python train.py --num_hidden_layers=14 --hidden_size=224 --num_attention_heads=7 --num_key_value_heads=7 --head_dim=32 --intermediate_size=576 --vocab_size=4991 --hidden_act="swiglu" --norm="rmsnorm" --norm_place="pre" --norm_eps=1e-06 --positions="rope" --rope_theta=25500.0 --rope_fraction=1.0 --qk_norm=true --attn_scale=0.332 --bias="none" --tie_word_embeddings=false --parallel_block=true --extras=["some layers without attention", "local attention windows", "exclusive self-attention", "capped logits"] --init="normal" --init_std_qkv=0.0359 --init_std_o=0.00679 --init_std_up=0.0359 --init_std_down=0.00679 --init_out_by_depth=true --optimizer="adam_variant" --learning_rate=0.00155 --lr_mult_up=1.23 --beta1=0.9 --beta2=0.99 --lr_head=0.00785 --max_grad_norm=1.0 --warmup_steps=496 --schedule="wsd" --decay_fraction=0.569 --decay_shape="linear" --final_lr_fraction=0.02 --batch_tokens=65536 --max_seq_len=2048 --doc_mask=true --train_tokens=540000000 --max_steps=8240 --dataset="wikipedia_en"
Each number is 128 + 32 x the weight over its row's rms, rounded and kept within 0 to 255. Layers, rows and columns count from 0. Numbers have three digits each. The size before them is the row's rms in percent of the matrix's.

# layer 9 MLP up, 576x224, rms 0.116, rows 349-386, columns 0-55
095:154080157177071103124149076109069094117103135141164124105148093082054121134147128127123095151083129106145183142195103135093117166167219136161175154078122171166164144086
102:180069131127149140151117104114130160125118142185086064093115126090141145118104111100152157171162155081076124106126123110169093147168156108138146157169127170135146116142
102:101111100123148123148055098115120107184128122150113121079191149174116097162098150153197108109158086162083163177113170089170152122157170150111134149130098106159068104149
084:114214063166111117110124085126123107141110083099124178191173123166104155083142141148155174115101159208168114187144065111122201133158134068119142089131101157179071105130
101:141134086110162135112172131099123178119106166106150142112137059144156184082111116104144126106192070152147116084159154096124088160177113162125114101101201176197133097175
100:148150094150142176174208146109116092101093096139097164132177152128102078092133052098184191135121133103141136105141097141120168148121173140191105130108067133103107146110
099:226120106149144101186131140158110121085148090112139104168186174100147208093118147161094146124144198087115108129110137049127119094174137141124167089121154100161105145128
097:085102155190144152107132200123177143123124134144148120162134124101151174072122134118130125112127124095101193148147108108156121135129160166108104161113188144149139107119
098:075137155100166157114162114136083155108148139133133094135062130140123190191127098086110120186172113063116108077138119157089131135093139099120179136112037159195170130141
097:147052133175174157166093165161128142176178148127134123139122156091078119125091131061130146136110205079152180181127161059140122148160115142134063115146139102096076105166
100:120126067096133104153112185136097077092136107152073091145110090109123166142137147156146140133057142108168174147126153189122115115062113119156091192109084061111094122106
087:105175118104143141155131152143072157137122165094131131134153170176147068132106108148130177066178090122143150130118121126138151061159150214158107151165214162141129155127
105:151147129152151118167101114147145107090162103145071035076104155142105162138221125166082170117192155127148141098116099145151139111072152181137136146153168131154149125155
102:198143177104122120114134153118114147119107127137077132133162144115192162143194107166137113126120094082129160169119142107127073118129091141171128062102094121103063115135
108:102129118127155114122171114140131132150183117126067219160130111142086158088117144188060123109121119121101150135091118079139175118185125179148134167102115078081146121125
107:090163156101134136107060097092183173164126137147078098142146092149098136127120160145134133110096085206136160190095119110103162144088125156148131046082092119098130202070
093:152128153158132121137135139135136052078103152106093124112234162114127174201139148131134153117123117111130158158162065144085129108104121146103153156078150145097139154152
101:177111150116140145133115154053113109160160075146066128148043127115097160065070087093075089115113086155085136159118128097131165109121136107125192135123136057115094106077
106:127150126136122163106179149149096089167143063132126151139114148121157128074072142173109173168135149122106132168128132086129137061155103141151128106147159106165104145126
097:066156175182125153164204111159084137124139090111143131158102173108184134130091150153153071177129125146199150087122105110129222119130136129199139106156097087105102089131
110:200121141134090086160194127143133128138074097196189157121100122145145082165186131089095132152144149131141104156083070087149116166081128102121143114087142158129122132175
094:089196079182120147108140073170088110109138153145147151140135127143106109175045112153146160137141138131179111165111129171149133130044190215117116131146069145095177163130
079:206054147145159144090131119116192142171112164087166134074104140106117132095139111086109152132161136131105109138062125112139151173121123121096054165112135201154153145118
099:120125149166183191117112122149140084143134139119142156103110128120122048123108145123161164085150143097174084089109131076114084155093179142148059132129085181127070157199
099:144123103186112162115135133184163170143099128109117164101128184117124115168120136084109095134112179104189137083125109130174056089103083107158106088137144150107109055132
110:151194147147216096139112142079157184096145117125166107115161138167153142051082113100064083105147142159137169209138083145164147130176116122143131146146125091054109167101
086:170089099150064156164148120144170117144115148210132125131151128144133193139117134148131104082090162132152120147169118148127161176091142139159166148093132052131100146130
110:151206078128106166146134173158125109131133142090142083108080125076107203139167113104191071152138143064115101190120147200123106151146094088144088145124079096176115106097
112:211111146132137165168132146080126120136090055115148146087135182119128091132122162111121084142075079108117111116155142086103081129181117189147127143095183134120067106121
100:067188137169100138135161145153138139109166188169071161093114127112155071126080126121172099155123186126148162096131143145113151176145240123129097140178095163190079112166
102:129148118117110110096149079120125126125083136077122132117115101132112094157184155169093120121175114157134120195133122106145088120090091138127087151111094155116163111170
105:137083127136142195147103132112107107133113125170084136210125093174132110085146177040141126095115116162116153139089149132137099143145129090151149190162157128095150147116
105:173093090075127109129147106094165157147097144115110187106108205179169119176091145121110176118140107136089101070127143086168130119140117133143052146134171168101106119131
089:121117172138155090170148080114091103055137121169095069130159119072219181119091170153131150106102179107161136062129128177123112143094166143076140137059137168114116071182
098:160075115209175151126153100120125106100122154160138118114027154129152139042108106150105069113144089129144137167117130120156108102152121075132160168136171053143115132160
096:136132123099152181125157112157154139156111155071107181118146079144160129109189126116159129064123151133120173150090111118149117106045125121153145088112094148144080167092
101:154167142136100138048130133123159174172116106155129178121208137124104109112058111196045116100109112159114196154158142149113097122168085154081074143145157136079110131151
104:121126121163131130220168079086154096082109099106102149083126151113153171194183113086057156160104160075046092153095125132125156173077115122096120144068148112073175057142
# layer 9 MLP down (transposed), 576x224, rms 0.0907, rows 349-386, columns 0-55
096:094183079125090125166113166081064155074141208072146139119150162151135191110154140096219169096162075115060130111104090138127123093127127089146119149174122206065108159114
101:170139140164158178106151103088143138099132164201130110133118134119180119107118169179112099111163115089095136095097088079172134179101136091065163165188191124108146148137
105:143111147085154092152154122121145155128116113142081118163089167169120173179103154131099122134174136097120122131097161116171062141131126063181155128153122212113087112141
086:141073155079142168092123211129095158152153168171130092108119104111131157137101156057083072160143139100136139093136133150130152099152153117158135151133097093095148086174
103:095127074138169145135151187069125117149076123173108156129053092107186108161035093164155094116125127166161058124091134187056146132156128116112168125119078103125144141148
102:105158076147125132136085118141136142083110139097183171110098159171135105163088187087156134113132127156159126135111111129242127133142147142163123154126153101161088130092
098:123128135054124165163109170172141147136108175117171159078116111046162161159129161144090118117155115134108102082150087144162073121147152107182133135134102114153136138149
101:150139181107103143077091087128146123086073123086077138166126123158158127127097123142106159090135143189121139159117129100142125181131141139113112085103157158164094115068
098:118154127140189110141080125117069104085110135150144179151160100184096098108169111158146112140130156092119086103119127183202156142170102143132120108105119177123122132173
098:111144170126088124152104176183139136115105064085135156025066131120106139129156126155076086162116102118129100100067128098132079140149170075131191080078125145112075127147
100:102112193133163129112142149139181091142132112107112128070133108128144073078120117120076160100163184155149136139184109052228185124161162167066133142141170159114103157149
083:152115184085125107132171144083111117100144120105124083111151158149086122120133177123107070085118091135141137105148163117148170194136164121139140176126087169117094095133
107:154087109136165155151118152103160089131075125144138137127103171118105119149128142129100106100159171146086112174170157109057055062096079160118169132189120133133126127167
104:129130132108139125142164160097141134142115117156094179093122115090095056137177148110169149181171164189153133104155121062249146112111144121098065142133158120106140107110
109:165122129114102133093100177167169139079184095110134089100162164171104190126106125148153068138102103155121083154082047150166089152174129136155102112132081110124109081135
106:147110132170187162153076199150054159139082102103134108134133082131134140100166142167095119140073138133099112129143079159133119053142082178117137107179144101159152131140
097:119151153172185151110084145093132126138134152159098186088112115122224168124157089131112092095143163183110147152182141119144118059150155166155116146112141182098175163133
095:145114162129131107141082128113189122121147121144175110131127092211133087134158132170110116112169151088119111164105102105206152138165139204194097132149127134109132157024
106:112137096135128067072123135110079105120148117088099114169112106115145197113112145131138115085143121131129106134163151089133168143104115067124158136113138127228103092128
095:183130177220130116191149141140142092139091096081072099130079077138156131152155206113149169120119191110133159083122119102111133100172124139143100108169150073065096120072
110:216132151128109092171183090121119126098163131166174164141160138181136125139137170144165131133130175132163184110109135128178181171167187130141075164090137138095140106168
095:159115152122100194082123103129123097121205140129101201173161121134103164124119184121153133134164112100144144148131203139113112143180180180177132169113175083153070129157
077:048203111124125110177154129123087123152138139111092092193120119174146171171135164086116111146140128098174120151162151167125116094167156090152174100081068104106119117142
098:090112166100151111075144086116056123123140162158126135096150147128147118190088141094123141124091047144214161122171080119078081144072101153098122110136134148116118163069
100:137099078131152160114134140090119119137086147082120185116181162092160106109116123138094159153076091147078146141131114122148174126092139098143145101082160101124133123140
111:147154132100149096169173206109181132124127118106174108141114106142187125142096180101100143134103180116148091084109099070182131130139086122112157132101134175093131057188
086:113192083077101145158098091096131128186143052081126117082134123107115156078076102086150122127122135167090184130131115165102122116130128174059145120153117132127223146086
110:120123137177138131089077128122103170101135146164096149152122178169151110172149083174141122109125142104161142093146081109164154167157106092148122112108129112146123103106
110:188112173120109139125148087095073157217137058136157111143100114137121115113124100146100119116127174109104092086097170102062090187212118160107084094105188191091090074138
100:191114163118126096099058212130164097102137086123155118066112102099122110111069155094106094123121147123096135106119133134121124117124140155081149111086163115099155108167
102:191220097170140182179127106177068120080094099103158062128121156195149181137217117127137187135097089151091145153170162145141143154134136105115124101102175127112146104156
107:153139091157182224107144143103134131098103094094119113147120091162095111075129096172103088176123144135112173070084166096166171118133163147079133093190120134111100129136
107:104116178119099085107086168147138153131128127121117130076107102147085163117128111124170075173121109147103145132154131210080087084083121151127166100128188108158092044135
093:090130114112167052072125103106129105074052134070127111107143159096080089141111130126150136116093129149151163172129116104097142086144050172109103097117126100060130145129
094:102110107168138147108115100157133102101132178174098138151070195093099170083100082131101118110124125088129147142126153117188112153127177120111093113144140136123125066156
100:123071073069160164114082145150108140169066119106140146112148109117143147119186143148155130134146126128095098052187093097112142124115085162103115098185133133097141165106
101:092129160125102153105170085153162075108091134071139086128174182172163106118090101107099116084153161109141118126098109123082132105112100117120125089092090121159157173122
104:113105147096145124135104155130104158131104110119152101063131120119108103190126158103160128169154181120168115160118123122117163122041103145136157108187131177123162126116
# layer 9 MLP gate, 576x224, rms 0.114, rows 350-387, columns 0-55
103:139137126134129074156112130102094118157122127104126139131115111197142158179124057112101155140109133144080127131149113129123117076088108172131104135167223143125097111184
103:099150100184137193143140132104111122083157071118070164102170126105088140131192139069159142182167119121057141095137115125089111115157092156147111088105110130129174176117
087:087150131110126112105121160164112159197153139170101130130099137146105187090133136170064154147155173149149165102091161176143153103171173123083099106151158138168086146135
101:125073121108151116174174109135130155123093057149070129122057112161155111135145113118136082073166150100177161130081153120093148070116099168092142089130126154127111146152
099:149161098148116119149184147126209141110133102156089168141116161146093080177107044159155162137135163160157083158078094095127161139193108112124125133127173145163087097114
102:165118172135134113117134099113136130092154131150075132079162145088109108128110104060082167161131132147124155145083066147107157146106096147092116116079110106172123092122
100:100100133139170155134181081108101146125173096108106094149088164081096166114114146146094104141134102115120164105144148171101102111162154131059144074166140118188141156124
096:195172136160135143072125143142196137118072155085120156070070101132149127130223128138109099169177161130116143136133111142111126153094111166110079094096108132131153119153
097:156134207175142067116101135105139113144147153071130136106070151105078058154174163131096140154121085165176124146082131092102112131072063163111160111163157170144137099190
106:092146093105122154164159076134114176116141138138087106134062161124141183161121156137144085091088060114109080103091113139105088081069164105145111108157196143155097111183
086:172185147125119084134172132144068097128102105111127104080158140163097127125085194113122075154131099121165106099167078115121082181144125112112162157105140166113190147123
102:158113105141135101134133091110200134126124134192109145076120171158032100199123135087109079173148101133081125104100138120114136172121125199090104142113136128130119135120
107:106158153093124128123201107082159126090073118127125104110056158191116135099147083127128115128100118102071124126124123153121074148159129140125189082121152138137109145156
108:185136185099119168170112132105143127135087110147107124111096184177093166172109061075138104177098114109057054147126127116113208141167121180106085144161118125089118103151
114:100131117057138048169146124100128199113114197169160171131050165081115106108123161113107109085190091150156136107132132149098155117146101092099115119173178138136152126147
103:139200071113195128164138149078100146103167099139065134109141138136119210152128128111164109115117170164093115154113154140130159135138148142158105138121159182117098133095
096:158150120073150100231096133093124125146069100154119195179088124116132133159107094125100195125158115192120111128088146142123091097160145138128142180150146131109086113103
107:142142163110128157175111114086147120122116135076136138183064183114094100141139148127068167118175081110122144157109099149116142097116119135101081131097094113121135113139
098:086131070136136137083211121106153128167152198126146152179185107145073119144132084102099145168138076163107150137112130052123128164039100103115151148135139184194130107116
102:081120092100124139086163105156136180098153122060111167110148157018117154134118105124138098136134117209161189128131123148110073156119112091125098094169152110144109092110
088:155160064134114119134120095136159169132054154146181111130089156130112089152149109131169089152150110167095121135118137144157163097135115130109109135152132126132162176123
077:111121125142042145144074125128115095081097134118127121101106102163163125146207131210161153107075158097107117157112120098161127085142103175130198157119127139122093086076
104:109096086157098117214104087108090124127088038137123102135107198172126076149131095089150103073123116086150150114146120128104102089107095166175171126098133139169089155087
106:106150127166130097076100104083148110122077206092133110102092102173105117156158159084055117099098140090095112060107078127090115129114113152150124100083126146103123159134
109:107104095150152159116137109182158120124170112135175144129134191119124102104125108091128105155182145186089166115122125149121119090115053102140110108201118173202128150107
085:094088161165134145108177117167131129160130118136134178149117124076053172148113168121173103154130121145125156136130058090148121130098068125142092096116119143108120155171
119:082178139055181114206054124147145146109124076161142141092128140127160090185223154112092117125128111120127130097134134157078123118076105177164081111142096124165193135174
103:105138120097121147151144130098162131134110093128088106127120162096104103187137105160150150142121083110113071152193149121099114178102105127159129136126132132127141153093
105:091167113163131115138178183112195175158153139122077153087107115088124092071178164130106129183125103166113148181071119148114140101107088021115108101143114112178130149082
103:015132127146163109159115104109178227058149110147130117127098127165132144117143129113057097123169108126107124125089088138141085081130122147106125075151070109131115163153
108:104105120114095085153131103161143135163123142106110126092134151116126072138178153130123117149146082105121121110144046206141152120079116115155093168151159105129152184118
115:152121147132144158129102118133131105121168085138108117113147143126080129163143142114102053132119095151104151119152110113085172143066148120160132095151158154162109123175
091:099146126120186134107127078169137127100116139111110193096074149107138086125098113146139066155143107141142102127106134090127109155137197175170183172141152138127146180115
099:155112117095128132105178095104069139080102137114164118143103113139144085110136153145124104148136129133100108111174137175121083089196178172061096172107132086100157096081
098:158107145132141080139118142118158171149157092106115077145150110127119069160092157137089149128123211094180170117118097123124114132102161145196071172132191143115156136111
098:140138130188169191142142156181193144147073159188100145078122102083129148178171149135170138145170111097187104112127083137126134107105156118125117126149095106159150116135
105:131215162093128117128111161144183120134144125141080125157161144131079152081123104122105123078112130137138132086170100200123161127155113143133155179139099082130121137146
105:145112147131143088155069056110140163139114168124153140115133146131043105151196100095132115152174108159164110143103115134131100148138132064119134158136085162100189141212